Weights of a small GPT-style language model, trained from scratch on English Wikipedia.
Architecture: learned and rotary positions, no biases in attention or MLP, untied embeddings.
Training: a variant of Muon for these matrices, 153M tokens, 9327 steps.
Each number is 128 + 24 x the weight over the matrix's rms, rounded and kept within 0 to 255. Layers, rows and columns count from 0. Numbers have three digits each.

# up: layer 7 MLP up, 512x160, rms 0.136, rows 113-194, columns 80-159
# down: layer 7 MLP down (transposed), 512x160, rms 0.204, rows 113-193, columns 80-159
up113:116115145108150140147128127093150111136069124107092150104119134134082142111135156115129059147115117142197103099116118128135143161081166123100112139167140142097148119148168118122127102144143115142121138128132123163089131094163148125186169155
down113:090132123122125090129128145088137127115115122110133141134137107149134176116150116147139120122129182105149137172119114115090129156165131136136148157127098153172125130161078097143135166143145153173114097104130141155110137148085146168100131128
up114:158131127160126173147099096157136124098163133117138127119124114124131146079131118117148123094115104151153140137138115116153118116118126123127136115111107118152127166115135150149157144086129152154149133114157137164107104137172163141108190174
down114:116143133130121172103133144079137116138125122124127129138164176074122130130112145132134114146111134140104126117169115131111184106099088104162133122137121145121111094180145110144104149141131121118168128160152138148127134069073149148135143093
up115:138153181122129131076138118153116078124176146122159126149150094133131163158113110096144139088107118098139124158126180130129130132160114131148138160169139154113095100169117108091133157129089144137098137164095107111158108089068126114128093110
down115:153111109148125142143140086135117100107153185100133119102165133126142086108163141111133130148092160099116113128115099105149137171144146129139114116140137104154108115131084131115101099127114135126107103149158139136120132169120094153101127163
up116:138166120133152151138144156134122112134096146110113159127086101108131111138167181097126087147100157146203143079114118087143126146167149167165101174126120131196135124094109083115119116127167118145055127106106107139136099131134165130132092115
down116:116123183135180110121130140128060114124119142135122151130140134147070137153111149162088078102140163097142184167150149152151123158107149113142115184127142067117138112088114122110124105145125101153112125114098116119152118120119130159121133134
up117:143130106134106129122158098123096132137145110201122165139125143151135134125107096143148113105138101133073131175121161160133080147148134150101170165113136104120102142135104119164166112116174108139146094123106157072093149138171122162131110134
down117:166104119124145144121141155118107167112097093140158140111154117122086096164148175100137135107140162112071092122120092141123147139126127109149131113140123131112146098143149079138123169140134116166125144160148144169113120143084133169129098104
up118:116123115147141099142123142107122127107144139136138142131108115074122161147108108113131093141097072103104144131144120111103118093143148127115169119100131147141117135087127122140128141102140122116162121113190188101107136131114138153169157130
down118:120124133108126095129156126125151129125128091124117118158100116146115147094146136142139148146153130155118095112124114133099173102117112093098122106137108103143155118150158090121156098129091135140095168142103152149129127170099158138119140111
up119:149157161087115082094134143116127108092161136134113132152098125176157122125119116127138126131130130120128156118134141153100138110137097145154145111141090169126118129128125129069160155114128138082140123167101131166133131134130102154144155065
down119:121116139140145165113122179108148117174115120167166086135110126115179147110134108140118118102154136137095134094123129157109098153140155136109149130153125139122104138115151138157118134085127151160145105111122107094126129102135144163102111111
up120:090158159145166159117136145120110122091113158137121129093115149127115128117148148098153095138129116152151089084135145103179135123106148144094146156095136120098122096153150141143107098095151105111122133160144104120119124154109168150126125113
down120:154182094135110094112180089072124084101179142102120122112138137197147113102159151128155135108155102148126143174166136173118173117118153134141135139136137071152136134133095112139095155099120116161117114132102153140159137100132111125095075083
up121:140142162184115122127130133153095104130076134090154114147136111148152149128132162133142107148150130126150158128140104148139129140123161081128125114103090121093111112120148122166149090128131114153122098100150095121137154146130118088125133124
down121:152130141124113100137155126098134073101156126118125059111143126103163121140115100139135122113140095134108114141145164148105193126140155146107096120135109102134134167093104160111161089098119128133143096117109108110137115113117141131122091133
up122:118107107138097111095097148121127164141140097124150152147087114122117131129128110107107138152129188122167139123112116116120091134142091136067140100135111083148175134122123118128129132143117078186122098135113100125175131160140140128108156098
down122:126090157145172139112107066099115156112114100134144120119108159109151121094116125150139141104122117121119107135136125142151105135120122149184139148114141119155120100150107181126101138109168087137111116149124127140130127110122121145124126149
up123:133139100159097182126143102129075156150163169111167096147118132140185157140146122150165152146067155156138113153096135134114159143124089142115121107125108146159128123136108127141100098150134142137114101151108110075120126148115128134109136137
down123:144115159162124101127079170118138133125162138118128118088156163073145143128195132134153129194148157107105154118105133110131133125121122163125172088089152131094143133105138134116107132118128132160123103167156156114135133108124106082133138083
up124:134140121123097153122160082108099122150115118141133091129119122139146098105136149089122160101128101137145149161122139102141154106189151122144132105137117121130168158152148160089118147087112159112096117147111141169085172145184119131120106172
down124:124111107143093132117168137105143108111092165125125138125127150087135145110108116142159123120146136079090102149128098108143189152160162143165151136166123152129180151153128141107158111085087116142118121161157144132131124082131090099148132137
up125:132154128113117141118133160117129113110130108120105156115152132103135133135130135157177116092147130109145121118111113145125147086099109172105165147102123157115134148107103100176138109107143134111120061098150141102094148147112144122135091144
down125:100098142083115090124122153126130132127163147152127171120150134155117110159168138140156116129103116103139117127132110130156119119117116150117141155118123146111113152139134137151101133094162129145150129143140090099165119124111111097141103135
up126:116123134137128167123151094173190129082122049076104124135142153151114090146134104107105116122112128129151124141155124151115098097124111080126119108153121105153122185158159100065121139098124118128089123168124101149137130149177132139147135132
down126:104130086146092089121117138107099119110086164145137170112127087148140144158133164109160083165132171091144126113135069117155131154138155147140120094108112139096118103124101151171119128152120145135163132158148148114166100195106133089136056128
up127:170126129123118156150125133123133109139136142141101110160139110141148125159143165095066099111112130157142117112128126133130086112130142120097115133134123111116154110125186103115122122154112134123172142176092110102122133123114137128145145110
down127:134118143097136175157108109120129073109130102086152161118162106131124139094168111134161084114189125101156124140127123113094140108117133125111098086144159127128170133111133103108124122124139093099107124138141148150183128123070120118098128127
up128:122130103158134144143110129168142147104114099148136139143119099119139139148115131120131112131121079155115177173135114098133113128124131148149126144111103138159168145117160146147130138123147064131103097124142140123136131109095153108109131132
down128:134084103100180122140137100087101160131137196098149145099079138094123134155143096128134121094100139126115100132117098107067110141137194120112155149149140135097132128106171139103140160142127160169110144105140110115133134130150097133101133141
up129:132086102132107154110127119105183140125127136069144114109104096122117071104133107141169135142089129097147137125143144131186116159106137141128128108166128096131137154117144086118114112114145191128089148173152158159142135119126149108121141137
down129:079112156134180150135116170133074114149136121101160141131104147182125136091160123143163128099096142083144137174096137112101089101083147115143131146104157133107126151138176117094133156142135109100141155118100139118138172108110157127160139140
up130:145125134180133119108144131094120137126122089129147140131130112183100134193189129140115154142141120170112108133109119102083110117126162122118149147101153107130137111132167151143135128117137083093141121150092154131093137111126093163078092105
down130:076111149106171140108123144100168139109111149185163078091140176166124126136129117145087155138086126120121137105144152150134162115122123119115149145109125141139130100121132177106091101142121139111126144140123097139151126130150150134094099127
up131:119134106135162119085125078134115138100109150103093115145153160143155127185184144146117111098142141148093145160173116140117128108124134133130138077155109151158150121103116103117124139155150076128152138109137121144114101155147139110148118089
down131:127135102140149141146089141103160131155130118152153098150156144132105111096164157146184112134114118140155139142079132093117105135184104132125143159107148138123147142109149111164164089101146114150119098162132123109178175130122139155115137149
up132:152139073158110109113135108111156116121137081118145155122115093159153105142088152119126163153114133120122132114100148112156119157075106085134151134137135158132080122134109130145125119149159096105149134172150118148103127100150137125137126147
down132:115140130153123095118075127139131111134072115102116118106091126123155105143127118108139152122144139134140117120101107138159177110159133121129066129130174118129119123134115160096095088138131133140134104116073124152141146140102112091110163131
up133:143110133143162183120103138164126152120140089126121123156124128110123121136134077122131106095182095109071099139142130116141135106130125163141161161084146156130111150110177089096158131171155118120138128160145153140101113172153077135185133126
down133:113191144139122159166120114119133135084141116116153135113156100153093116100132101122134089136090157159172137113152129166123157147143089154134132130097111173126135100116103092107114062161147150118140057127120134155107099121099139100155140141
up134:125171141106119088142146131102136126088167139132113152126098133098177132175138094101169097129143161151063139115110104120129154095130110167151142116091140156133150106143108126161159122141138148091138160126091119095131102096140116138153118200
down134:133124115120116128131169158157116207117142125095122155144122154179151129143092163159162148106140168136139119122150098115089141117062095113150169120156103107138153088158103123132110109098170124126072100135114138149163091143139142151109145162
up135:139133142106101113088112120185118108098147096123152145162100158184116158107165157117106183098111140129168080141163127090131141158092133110161130129160102169119122188090173133141112091084134065109121093100066145119088150127145152103088155134
down135:120146179137138095121125151168130146107143159098158189105105154112104088136122118152117090092122139129087151143114128110141143145112162153127124168089211161099104124109110121105160139124138118148156117129106118116109137128099144142172102106
up136:098140185108125159154158123125144148083094152118106156108077126154130117132090126082111112092152126133133139118103156075101147138145179139112148095106139129119194145087162077119151126125150140081124111143167106124107110124157129123129119093
down136:142114149149100094168148156113154142132109130093174120147150138157121101143160137082143177079129132087155143123138112112150076119123113134142086149089148127095121091124088128112159136122142118135160115115127108164176138113114122157132128123
up137:111149155128107098126145079124130071100170112122115120160159147096132086144125126146084162119085093110135143130093129127149124137144145110148114125082174124120148167110162099121114161110122127128151111118148116161063172157085134134091164155
down137:119122161157163143103135111106129166158103128120103135108144125105167171108158129107113155117117125103120145154136132113158140084110141111109121160134134091092098093166120088125147134094155103152110104091106077171121098119134127140130129113
up138:151076116103090147113118081126154143137119147154131141145163139134114116065133141130130107123156164112189154119152116109163105169155136145082120078125152102101135115114173107151124135147106069131111124116130105131140110098142159112122100154
down138:127145121109094131138140159134109135113104149124131102112115126090139146148138156107100167115149123124175151156195145170145132081133120091137155075124142110104116122157128103100103114112104077137167145088127146106149115113107081105070114155
up139:159115094129129126106101145106120117107053133114170094148116113132131119138111095153135120110144135136123116086090154140144124112083129127124119140144130104138102170111116127103134125106130129117113169135117147131109157109065147157161143123
down139:148140195136084134160130133126121083096142106179137131085113125162132116181106140098123172103128142138100119136136156100173135087138106147115159117115115123114148128111112130138119123106128162127127135118072080203154140085103105074173151107
up140:114158148136114116149111128129181151114093138121100197151161169093098144107143152185133125173095108080108157138132121105117085108124124146125117130094137156109100167148136112123130115181185166125132161142085091117109154130131117089081170117
down140:100066164107144112136149118132118133137121138122090114154125175115142141142129091138152175114137151159132146158123140126142153085137131126133111131138128103125108118150150161086143077109187100134156161125124145136160129101137097096108126106
up141:107156141106149128123135126153125100140148120079078075115148076128103121121135088096158081163143131134125117145163141122164149121113109137104149122117159152134129112107139128157104128113103116118091095118096148153127157133125144109107166167
down141:141141137114125099101133151144150126124137152135130137100125139129112171166125127127131150112131184140116173123121136095111137084119142140121128157148156086135138106100142122118072154161124128138138127148159121141138117095093148149104080116
up142:127122107091136142160145132119129113107135109141104137145126154177106092140124115155156133149149121109150154157119121126148140131112144121143124162111115167129130071116126153089128122131144120157100095138105121147127138110118104098154163118
down142:133133107139158114109164142133133151116116163077124143163104129131116113085149094117119115107121080154094143178100134101127127122118107151107133141148168153060124120128111161140130128115173140122109147124107111161141108137121116159112091129
up143:134149117085127096166142141110119101151073076102130130106168098128168170102133135138086095109093103091151110150094161136096113180122060137128158120130149155134165145137129105112134130141123115128150150127161141156122121125142186139147147126
down143:125139090126179160119151094117104122139129135103167146128113117085137114141156099139201142123142058112122118104135126151093131094112168143131136167135169113145105143106126131102108122132173171135140131140110109091139162179130128120093107149
up144:119145144160100137086111150126166145109148123095116085148183173116140118165118145134062138133119164181123103084151100121133125119142155155110129108128146129104130173152112098107140127071153162130112101133070151135148101128132142136148122114
down144:098092099126173131152064140109150131052143152158148100147094113151114134135122121143124152125128116113130113113118161130116095107100104126117153141115093129113136155136104121147169116170105140161154164119122130174143108114132135103122133151
up145:121134153128090136111109144170101146110150093098176127123145136090136127126140125100117077110119119143141146118146094115116103123128092127137124160138108102141084099093137189139190130139121151174132092120143129170160123143129101104143110162
down145:177135151137135110139131131120153135151101080161154154145106160151118107168126141174161141115096131125149089139136127134137132157148165156103094152140150112163103081118113165099080112102083123141119105120155088161117126125156184166150118122
up146:174092141146078126133143064110152135140099125115143138128122119125125141132148165111133161137131122147111119152111146126152148111135135143140180105150106133108124166140121143143108107101104135129171138129093159098096123141129159097124112125
down146:123095191124125128084102122193146135120140097131152153080130208087126124166134141151139123102141120136110141148094117098127134116139125095118148107100127124137123140129134123144113101142173077139106148138142120128129136110137165109127154110
up147:133122128150092133102150104120145144089129117175130108121152128106078125118135172165113122108158131130137128118090125105125124125185151172098122126108132149137142086114144132117137127165139120120107127127135161130165094136110141153152093094
down147:153098162145155126130150168070148120120135135133120137139169123133143122182132119113141192139090127128123158097093110161155077126086130175108100163131150153125117137110124105128177112130130129095119173111114134107137072106131119156140124099
up148:156159120085064136139173143117171086143144113117105131096094155129129153109130110105128116136152106129170125143124146133136080116129116130104170156100127134126147142111133111114145083160105147127091119159102137137183122130105128152107130095
down148:124110110119168158087143145136099112172127119166165150153164122077091158128114142145096101092121186100153102126170165123066150061123143102128129125087146105107144132121110140126151121163135109113128126121152122142117091153171140139139120101
up149:117099159125136114144109144134138122136131128160120132115110109118179115118114131139104118144168078140123162127183101114162109161124128141126093101135116129149129132137132147136147107100072118100088136138104099154115140093150139147130136123
down149:103148152143183127099110153112128103099163107147176151114092143135153119112132116109112147128107120092100118113152150133157136117088120093122118129106127131116112106149144121129107132117138125139156133110126163076156146142123105149137147123
up150:098142135125162138081114135103148126091129116133097117152101129139114121160138150135110061166114133098092092105105120107082152134139103110127120140140155101128137161099126114141164139099174145213135111095156132094105151120154112133119158177
down150:149163131113143138112071152119096103159172156118108151110145102144127139119157145124134152140140129114130151092139113135094113141158131144138140149111088139120127155093104092118113106119103075136089155143120146151165106082145111145119146122
up151:112156116122092140131133083136096115180145158150088096106142091093104130130117101109139108133094123141151159123113135115129108150128122113129138127180099164132161120117101132161164111120167116120145148157115176094132162151146079102170150125
down151:125108128173114107156116127145142124116079082152116139110109126141116123132114149121128101115130170131139135128131149131140130128100105160132104111134145140152159118102133133082102161137095086136167128102184102108105133109144151108140117120
up152:156165133133132125101158105166117125079105162137115169104137154134115165155136144126136101167159162075119144118130119133151104119138119121099160119159095125155145138112155086122151073101102174142151092153118100134098125140170112090082123107
down152:159144160120127096120136151128135153075092121108168101109136139121171094128158118104125157092116119139129132135083141088148144111122101130111148158138151051128132103132102078123182146135123120133113173098179122145097145095125137131174126119
up153:123082122126176161121136153124111116148135090118130111168088152125154160100127116127178089094151095110138161138149141115122120127125107104077136140121153159157114119165112093132135155121175158127113143126157125113111130150125121104148104166
down153:117145087133150138142157084136122130131124092135145107169124133109121174113135090156141114120128183141107129105150144088132150130123128131150088112132154095097149104101129148124104118159150112152095097101133127133133138114145148167109152120
up154:160125136125110145171110131091117116141077123136082084135120100111121150119136139098115140130108146134137108119136101158083146147117108145112141139139138107126152116118171127141142165108126083088124104121145141092158120108121143195130135097
down154:078103183146118108171107138085127146132134137175130103164158129136130146096167113152135146153115166131166136136130144140100119112167133128144100146105101127098125116132139154153124111127116146150136122113140110128099101092096083138114134140
up155:097150170132146142130141124126163131076153107130126097121109118099140146160115167113140092154145085125168107139090127147099125189137114154133120135148138131104096127130092159137147111111138104126137136102115126163131096128138111116124125157
down155:129115099180110142143143137135161133135136100130128134114119084112134146130104135114145110153111134139102102079119114128160168070118133121130160130131120144130079111129124169095069170146162131196125151122102105100128130134123098125149175117
up156:177115181072112129151123108152139098151126127132121126113170159130105094098161103116090105134146126191188091119061104118137133106147114123113136116133157145110148138140134175118102114101134135139125135106120106156121104144126179135111075094
down156:106121165098116135120121130115139169152105113130135145133114129146120094124123187142150132090105160109139123150108093136150137137092124114137156116094120118159121110129130127139105130157144115108129126133115137141097169179132126098112150159
up157:120107129154157158111100142130163141090150115130141154129159106158130121175136138118178153148124150110130142144076071156107117103132168103110136100082153132094091064156108157135166099104109111133177113155118114158106142158109139101115159125
down157:153077133163122162167098130133106120132149123136076102145127095108115096073139138147156135130133110126135118111129128118142147125153141137166134130142125114154138107118102109126133139041165151120145140088148151113116095128152136121129169144
up158:159130189131119123093140143100133099124132150134094088133138122127128162086124107113098149096115087121162142143146139071147113164183086139104128089139121125157136160132090114130110160114160141125106122135091193076144150127126140178118130120
down158:160158151123085144169116152117115145128137134092122156129151099144129101126138125087164164135133122134108142126160093129106174119096124117150102073136159114131095119142145118107105087149178110108116103139132106125126156159102112099158121131
up159:109127141122107162149098112144127146085161156190094120128157101105106136087176105127101146145139113084111160121075126089163158165122136162109121121096134103145152151104133144128100124143132094141168110147118155139148102135115107141101089153
down159:128138140156096154123107155083128096130142140144121116136132105072132159141144150180125092129152129139126073147130130164100164099102139154082126149153119141150116128128141095094101156121129148128123123121140099167112146129119123116116123142
up160:109092114138152160120121124173127135122126084123137156164107132128150180154145186152128088134096147120100104109079119117141137144123085120116104099150149173128151178127120122143147162143131143107147096112121175119112090127096133132106103150
down160:122119147125175120151110151078155135153177110096115147126119124150118123152127146121141117124147177100144167107097147134111125164136123134126163152109141122104189106056131064146133129129134137109114133118132107132115150106125106164079145128
up161:123120148134106063094098098144124136139125133130154133155118138140147107113139157131162124122123178135072150131107128138150136101136139146104088085149096088130143141117096151133135101105207161112157125149128132068116135120162162109111098136
down161:096136118107125144144119157134115163115144119093125163116158109131105139118140159101142132132138121140194168146106132072093158141125171098119132154113106149110134123091119108136144160193076123106101119142153131128151106122101110114097136109
up162:124175107136090147083102119102096158109125158141116194137140145147138121168134130158120140158108094173135133131089112160137111102104135131116116097092137156139145117160114130134141130138113138129128099171108106112118130155127146115111117129
down162:132136159114090141122134138121129141129139193143113102116098120102138155131117087140135090109107167186099126139169114139117142151153127140186143118139094140165096086178106152131134129101121110144112116152117123132164120091107104188169144146
up163:146125116125142120112109121139127152127156137115122097107140113156126133139112117106139139167108123144099140109117097112148125131127104108095108084113146130152156108103149139106159151116143138118140131131139162142168171143126108119146159135
down163:141156151146144113147152139109109138095146126134106134136148132134130126109149130123122123109111129169109126131140195133137145122151138136135144131108102126109131103176087127087091104173134122151161120125129149138144165124109166111123113096
up164:110142179101121119134121116144131139123113121119097164103144115148135131149134133121119119157102132096183128168123128099186137141108127101144156147139109078119125150156095127122148147126119112112146137121138089108111149119093160105085152119
down164:130121161080116103139120133090141213090118134116128114117127131150161166072175106138149118127127164103113121121173151134123115152159087144153126187149098154129173113144130125115150098120167164151135133098128166128142119148092102150104100160
up165:122125192141170131153147140102117167131153124115124135112170148100136098077142152101128115074147116096130150107127110125116122135171093118119062109108137138118038164156165139153062098116138153127111128144128130148117099089129145131131167126
down165:109120055139128122186097131118104139142117138120157102168127176117048131109146129178115124139133134141112122077117154133159157163121158140123123082199118117157079126124144129130116086127138146131113139125092144128102177147146097124099092127
up166:104139124129136139098135128137103079158169175136134119133113153128098094110105134125117138148153106119098154099089129139126097174111152106139124114151153141133108144145132126153108117104107111149142189118171118089106103121157147124120150139
down166:129067138111142131127134120108104143103172120135134126140112100132144145183142184091115105120107168172145150143096137173112115101142125133153091144106132118092135091106153130080092157103120148135142119162098089102102094150161150182148140140
up167:165102141176125135135097137128113139114121113127115152099103140143118099102133119140121112128121118102135147074120127147155101165112144159132148156139124112136180143165136134127129126089164130133109102090141152138140118132118178191131137101
down167:093137115133084121168155120132115144133154118133126131107142173113144102122117151135146114105126139157159107124143097113133133124174145121101106115125138125143115102088168159211099168137120152104162121139106141107122158116116100164114131146
up168:118105143128168146095113133109116147169132162087118133165152177122138115161145136085111144153133119120106139140089125147129128133119127124115123172131142127107110173148123121161128101066198116091125160101105107137095156095169147106149144134
down168:173130111166126163120128146164103115125145122089104149094161051104172193096115120157124129143124100110125140144093140076096088088149139144144121143111169102133167125120146138128114140116101120120121139150158136086176116159142078097135125121
up169:132172164111185058137137103112122114123130144124052126087106099186148171155142080124116109141126112129112139144143156133148098128094164137125167161125104121116147118147130089123109103136150167150143126127164112135106107133103155121080126163
down169:148099127160151118136116134124132152121161103145102122109145148110129091152153123095120165106167126175117162159117087106205131123127114129120186169138092142115135098148141132101077093143143123147151121125130114130142112124134141143132104149
up170:121159157102122155131132146174128127118131099103130059154101146125124116142132074128137111164124152122127146117175119146124160146099123142086156150121163121141091131106127141162105160107168090141147140123128101127127139152126133124090139201
down170:079139135160141099108112141122085166112131126131158108131127156104117140112144146122108142130095120130106120127127117202146126157117129126125139097086126139114111115116148102099111127130092147146116159120145147173189151105131061146155120112
up171:132133105154154129131156117104111101114080150143106131147115111152100118108111110145129153112115147160125124091133102133104165128112143072110124091106111127117110102135158095098158101109142134146142155125153099143141138175171154149120112147
down171:148164120085106175124138129123167180142137172165093142107141138135087139137120112131124149108124093078109126101098099101086117138143134152164089162119140154153081091085117116128124143133163112126140122131103128145105152109138126136095116154
up172:145113141093119171128085147118134148119109176115138139122137128140163138098158136117139163099082144139138100129103132114146073150128106103144124134143160102146131150114089095112085095151137119130127123144127084134146125111142138103083104109
down172:076120112162140141149141136113133137149129137142128110133135114128108112144091111172151109161076130139121081178163113143120168142107154091131158130146121117135141088101129142143160134095133183153120154150147128113117140144163145140115142157
up173:134122141101127167114117136147125111107130140149126103133160063135152115132140121113119113174137146177099127152090157151154115129128151089112156144109109118169108109169135117174126138078165152108140142110140091115142111138135108123134134159
down173:117119094104125124144115093162158084134144157141107172136115143139118134128125137121126121143188148155100103121112109168155146087117135136169131175149119154131129133144181117162092076129123117117137131171097144122108119131133135159129112133
up174:114141177149121142125154139137093118121147123146099133107088162151121126113117137165123132102093130126154166108105157134100134146110130128112140113117103112157138119111153087152146143145079089107103122101104134127142091128090129116153153105
down174:155116127143127098153171145133155123124139122163138112117116125128140127150111162157121098131132152123124055092158131137146072126151106107101134165128096094124165139143110130102112167142098130209122153130149097157125111093140151128162101111
up175:143117139117117131158169120090120112107135101153103110144124134145135139164112160146123130126130134093124121141128154113097145162141138105109137094095141097124120086152127150104110140092134114146125084157121143130108128141145162101127122176
down175:108124166131119114138082160137149129145128133151155085113101106136112154127118138131125152114134099139125120126177159151147097118108120142106114106096128112126123088144124111121147142139130144103118117138105103083159134143116124165175123119
up176:096137104159099122105129097163149112106139195090109137100118145137139128116128156118116167129146119118090074135129119122136113112136124114179092131117129126123154141137138121129139125134129134163127148087140101106135110128120128155057113140
down176:154150087137108153132153133112091117101107145104087135128137127141145152183180128107112096133091169149131147152131148133146150131133133124104155110101109089111127135109113162081155131164123106127124164117111098175161136129090162129101179123
up177:104109160137171172135106107092119119154112120147113122174153147166089086123123152105138127058116150161128094129140118133170109142123180104125137112117095103135175156101150089152143107128087126126172078159091137115121109153122105089153122145
down177:160146144129111103104152097150110089134105107154111132141089123152168113186081123121094153127118119120164164151122107128121160133147137087134134141101129115134101111173116145127102135143146174121140162125112142095121137106142088153121170151
up178:156155141160128136120117129134121127140140172126121157172126130101099085121118156138113144114123111107124147134105109059166126119135120132137129067155107117157133114139129122186111137122161115091151146137134135129139153095143115102135078117
down178:075159115148143116116100113128141111097099138110134087141173119138168131095133108098153118168118136131086112148124122121140109117116126085142129155130146154090078121107133116156156174124128199112140125100166098093148167157140155118140131144
up179:176127136120109150085142150098148127087158086123146126125161114169108142135122119065143082120172132097105145106133153131154149123118109183127128088122111124160122125151104168135161133111125141116083101117134136125121161169119132133071143128
down179:130158159130128116105111155104131141077126134144118137136113138134126120145107116116170183104095104137134137139130105178088135104119086126141088105146142071143176144102088132128142123084126163142085146113117132133173120104130158168144133137
up180:120115144122111121139117129115144149106163080161081128176157140078151114107131159137149100135147125150159139121122106164131154138136149083113124137123135160140172115084101163164156119109158122148165138126137100135135121125133135105121109165
down180:116170093150137116125095139155139079112142080134131104129093136138123174194106103127151139115151095122119088101147142151094140103079125144159134160094138146145115133207153148104106175117103089124129161146146122089134148140134142129121144133
up181:170128107105122137096124120104127100094178125144109153131133127121135116089115099131121094136104146128121158113143143138108090095128122145126146121092120108127138166149133099110122158135126115150136145134131119118109116153134095182117161140
down181:155168146165127114093118122133129143102137120111157078153114158115100114138135150121069123107127118152129109194118125153148149152139149098169128146139151144128116084121125139127142097091155133104165109073108163138146152132112138164134142092
up182:131145152194118169136157115093090102136103107101076143143146157121159147136146065140125122080118108132142138118126167101130125140118142127120091127148135164149092128144079109102102097190135109127116119130169121122126119117116114148115106135
down182:092136112181116114113175162140139089156133083131117137122134116092141148160127161141066127102086130149138126129118120125140120117133134141164137118153117106120151126149113134093140140139122174119169131102121159146138135137128121135109140131
up183:111126141117107123107127154128144122131148115124137178105139121161140087130120151117106122141171121096133126123120169125135172138119109128123101177118103098133087131126153111151127117189127127095144110173143129113088102169114164115111106142
down183:146122102131159084115116149124079139101127114108116136107154144090149123116138140132133109160146097112126116192157163132128165161093113122123108161121104122123121117140102084107106125170093128106152137158141110176138130128115144142152186097
up184:183131151098109145115122118097073126142118137130135068129123190155145095142133168122137142125108151133157127118095115115169119132127120094172167112074073124088177118105139131150147112158155120148118109139130125139085109144128109161096087121
down184:149086098078106149108148108135127153085106167129079157123124148152135089135133119169167144131140096121137112121109109129178150156147155129127121141152138130103109109120100105118137148098149135156106105114140114102145122145182130127128141134
up185:120109128123096103140068150123131100095147143107122118113127089163118153141174131109111077148088134114094121135098184098166143131142154116111104127141140065168142137154111151119166139134090125160100130123141119119082137115110148135159118142
down185:158130142135113177101140115122078131125120129160138122156174187145106150136131123097114111122145135138115141152132111153105164131109121108155147096142148129104178137128144136110158117082114121108114147175115151126099165134133167110088170145
up186:096128127135119127162117121148106134121086116106122132140130125176159101131106151129129084161139143138081131125126151104117154131133140111113166132105142106122136110154078139131156116161097147127117132138161130164143145121143143144117093156
down186:156089101145099118144130088088081146068104151101143142173132129151099128135119152086140108157094123146093111068135163155146114139105118130135142136111161128129149177146136072159110132166106128153116148095164099162112133103122118103144127131
up187:107136115137157124099148168094135133140120149102150143127146112142118103146083130147115128156135143120139143123106105115161155136094125145126165070127125113161131134179112101126120127135132112162128134102125129115138101121154137117121081127
down187:133148141138117101141103082161172133136130097115098081148118150156137108108175139146142103117111116130155114154141142138138128121218152065155086131126175130132119144101140150109144142093128154094111101133098165150168132100110126117132130105
up188:125078109126114158073134130112108091140140133140091097112124096130140125123109127122155120106166162155126085161130162124165135138094126137110153163096141135094136087128144112159110112067118129126133099121113171145110103150137119168115114104
down188:123141124106093164131114173161110121165105142101180160086132116153151099112121079084131140122134084097133163134181113132120120079157131077121126133108187174146117173172135143108163132129148154128146161112132149086124131072162106105097126135
up189:099134119139107146073129069135179138106119131105112141078162095136170119109147128146100122137115104138104103100090110162159126119136134155141125164150145142128139123130146161123131128125087143109144115130153161088138102115112167190166137121
down189:171093184090120128125118106138121178130125108145126094123139106111129111116124137150098137097155180158112087122112157159111124135150110109131169139138131082153137140132139136109102092121126158127145163192176104105086123145127163119110124132
up190:166091146161133121095159158122175097167141133159111115144127154126142113075142118099161110099115106123121120137119103136111113133125136116166130131164136141133163148134125096130161109114111130100074116091132134117108061117126124129129108120
down190:133134128121123125140134160120108148092135130155144141150091108109157149168146105155118126094126168135143134119139125143110159116110144142095115151145135112117125133118098164125129144161148147101132110077131085104113148106145131114089111089
up191:098185109181132161145149141124136141105143160110109111121069095093116099109115091130154144154105125101149153092110144129103138079117108156132102134157143142114175155156092117103129153175157080118108117186142124142137099090140130178146122133
down191:116143130090123136155115099127105146092143128144154123126129124130123127110122158125077102119089112130085114191127164114178111075117119129112136164101136120121123087079190157154121119159115133106130151159127122121119158145150133122102158113
up192:129101155111148084102136157079160123141109131130141122138116130109129102175143109134108075155072120105138159155165124116133120158114140133137116134112161128110136166143126159114145118113124146126117134137131106092139169139166142122135092158
down192:163113153169154138127139136113092102141115117156162098135136113085129148111094138150134145141163133139087115137108101160185151108130132134110172142104143102159115093118119113083094113132126134167115124150130165092108159134130121108132113140
up193:137061142128120111089175083082166171091140147145097154162115157134119140121136135085153099122143108154156115110138092128137123127156145109096109101147138116140104135127105116173128149110139129142104111133110139094119104141145124137086140117
down193:128130127114159110145158116086130127104142117133124140078126169142155116104096107132164098126130164162135104168128149122150161108162119136156092141131116155120123093153128125143128090131117139111118121144148113128118134123157124132125150184
up194:158177100169112150125146127139134121133124092134121109191089140137106135124105142106095118123187130108149110139135157086138096111150134118167076152103132136104139139135124182125104132138118171098144096136150166163154138120142141120111119139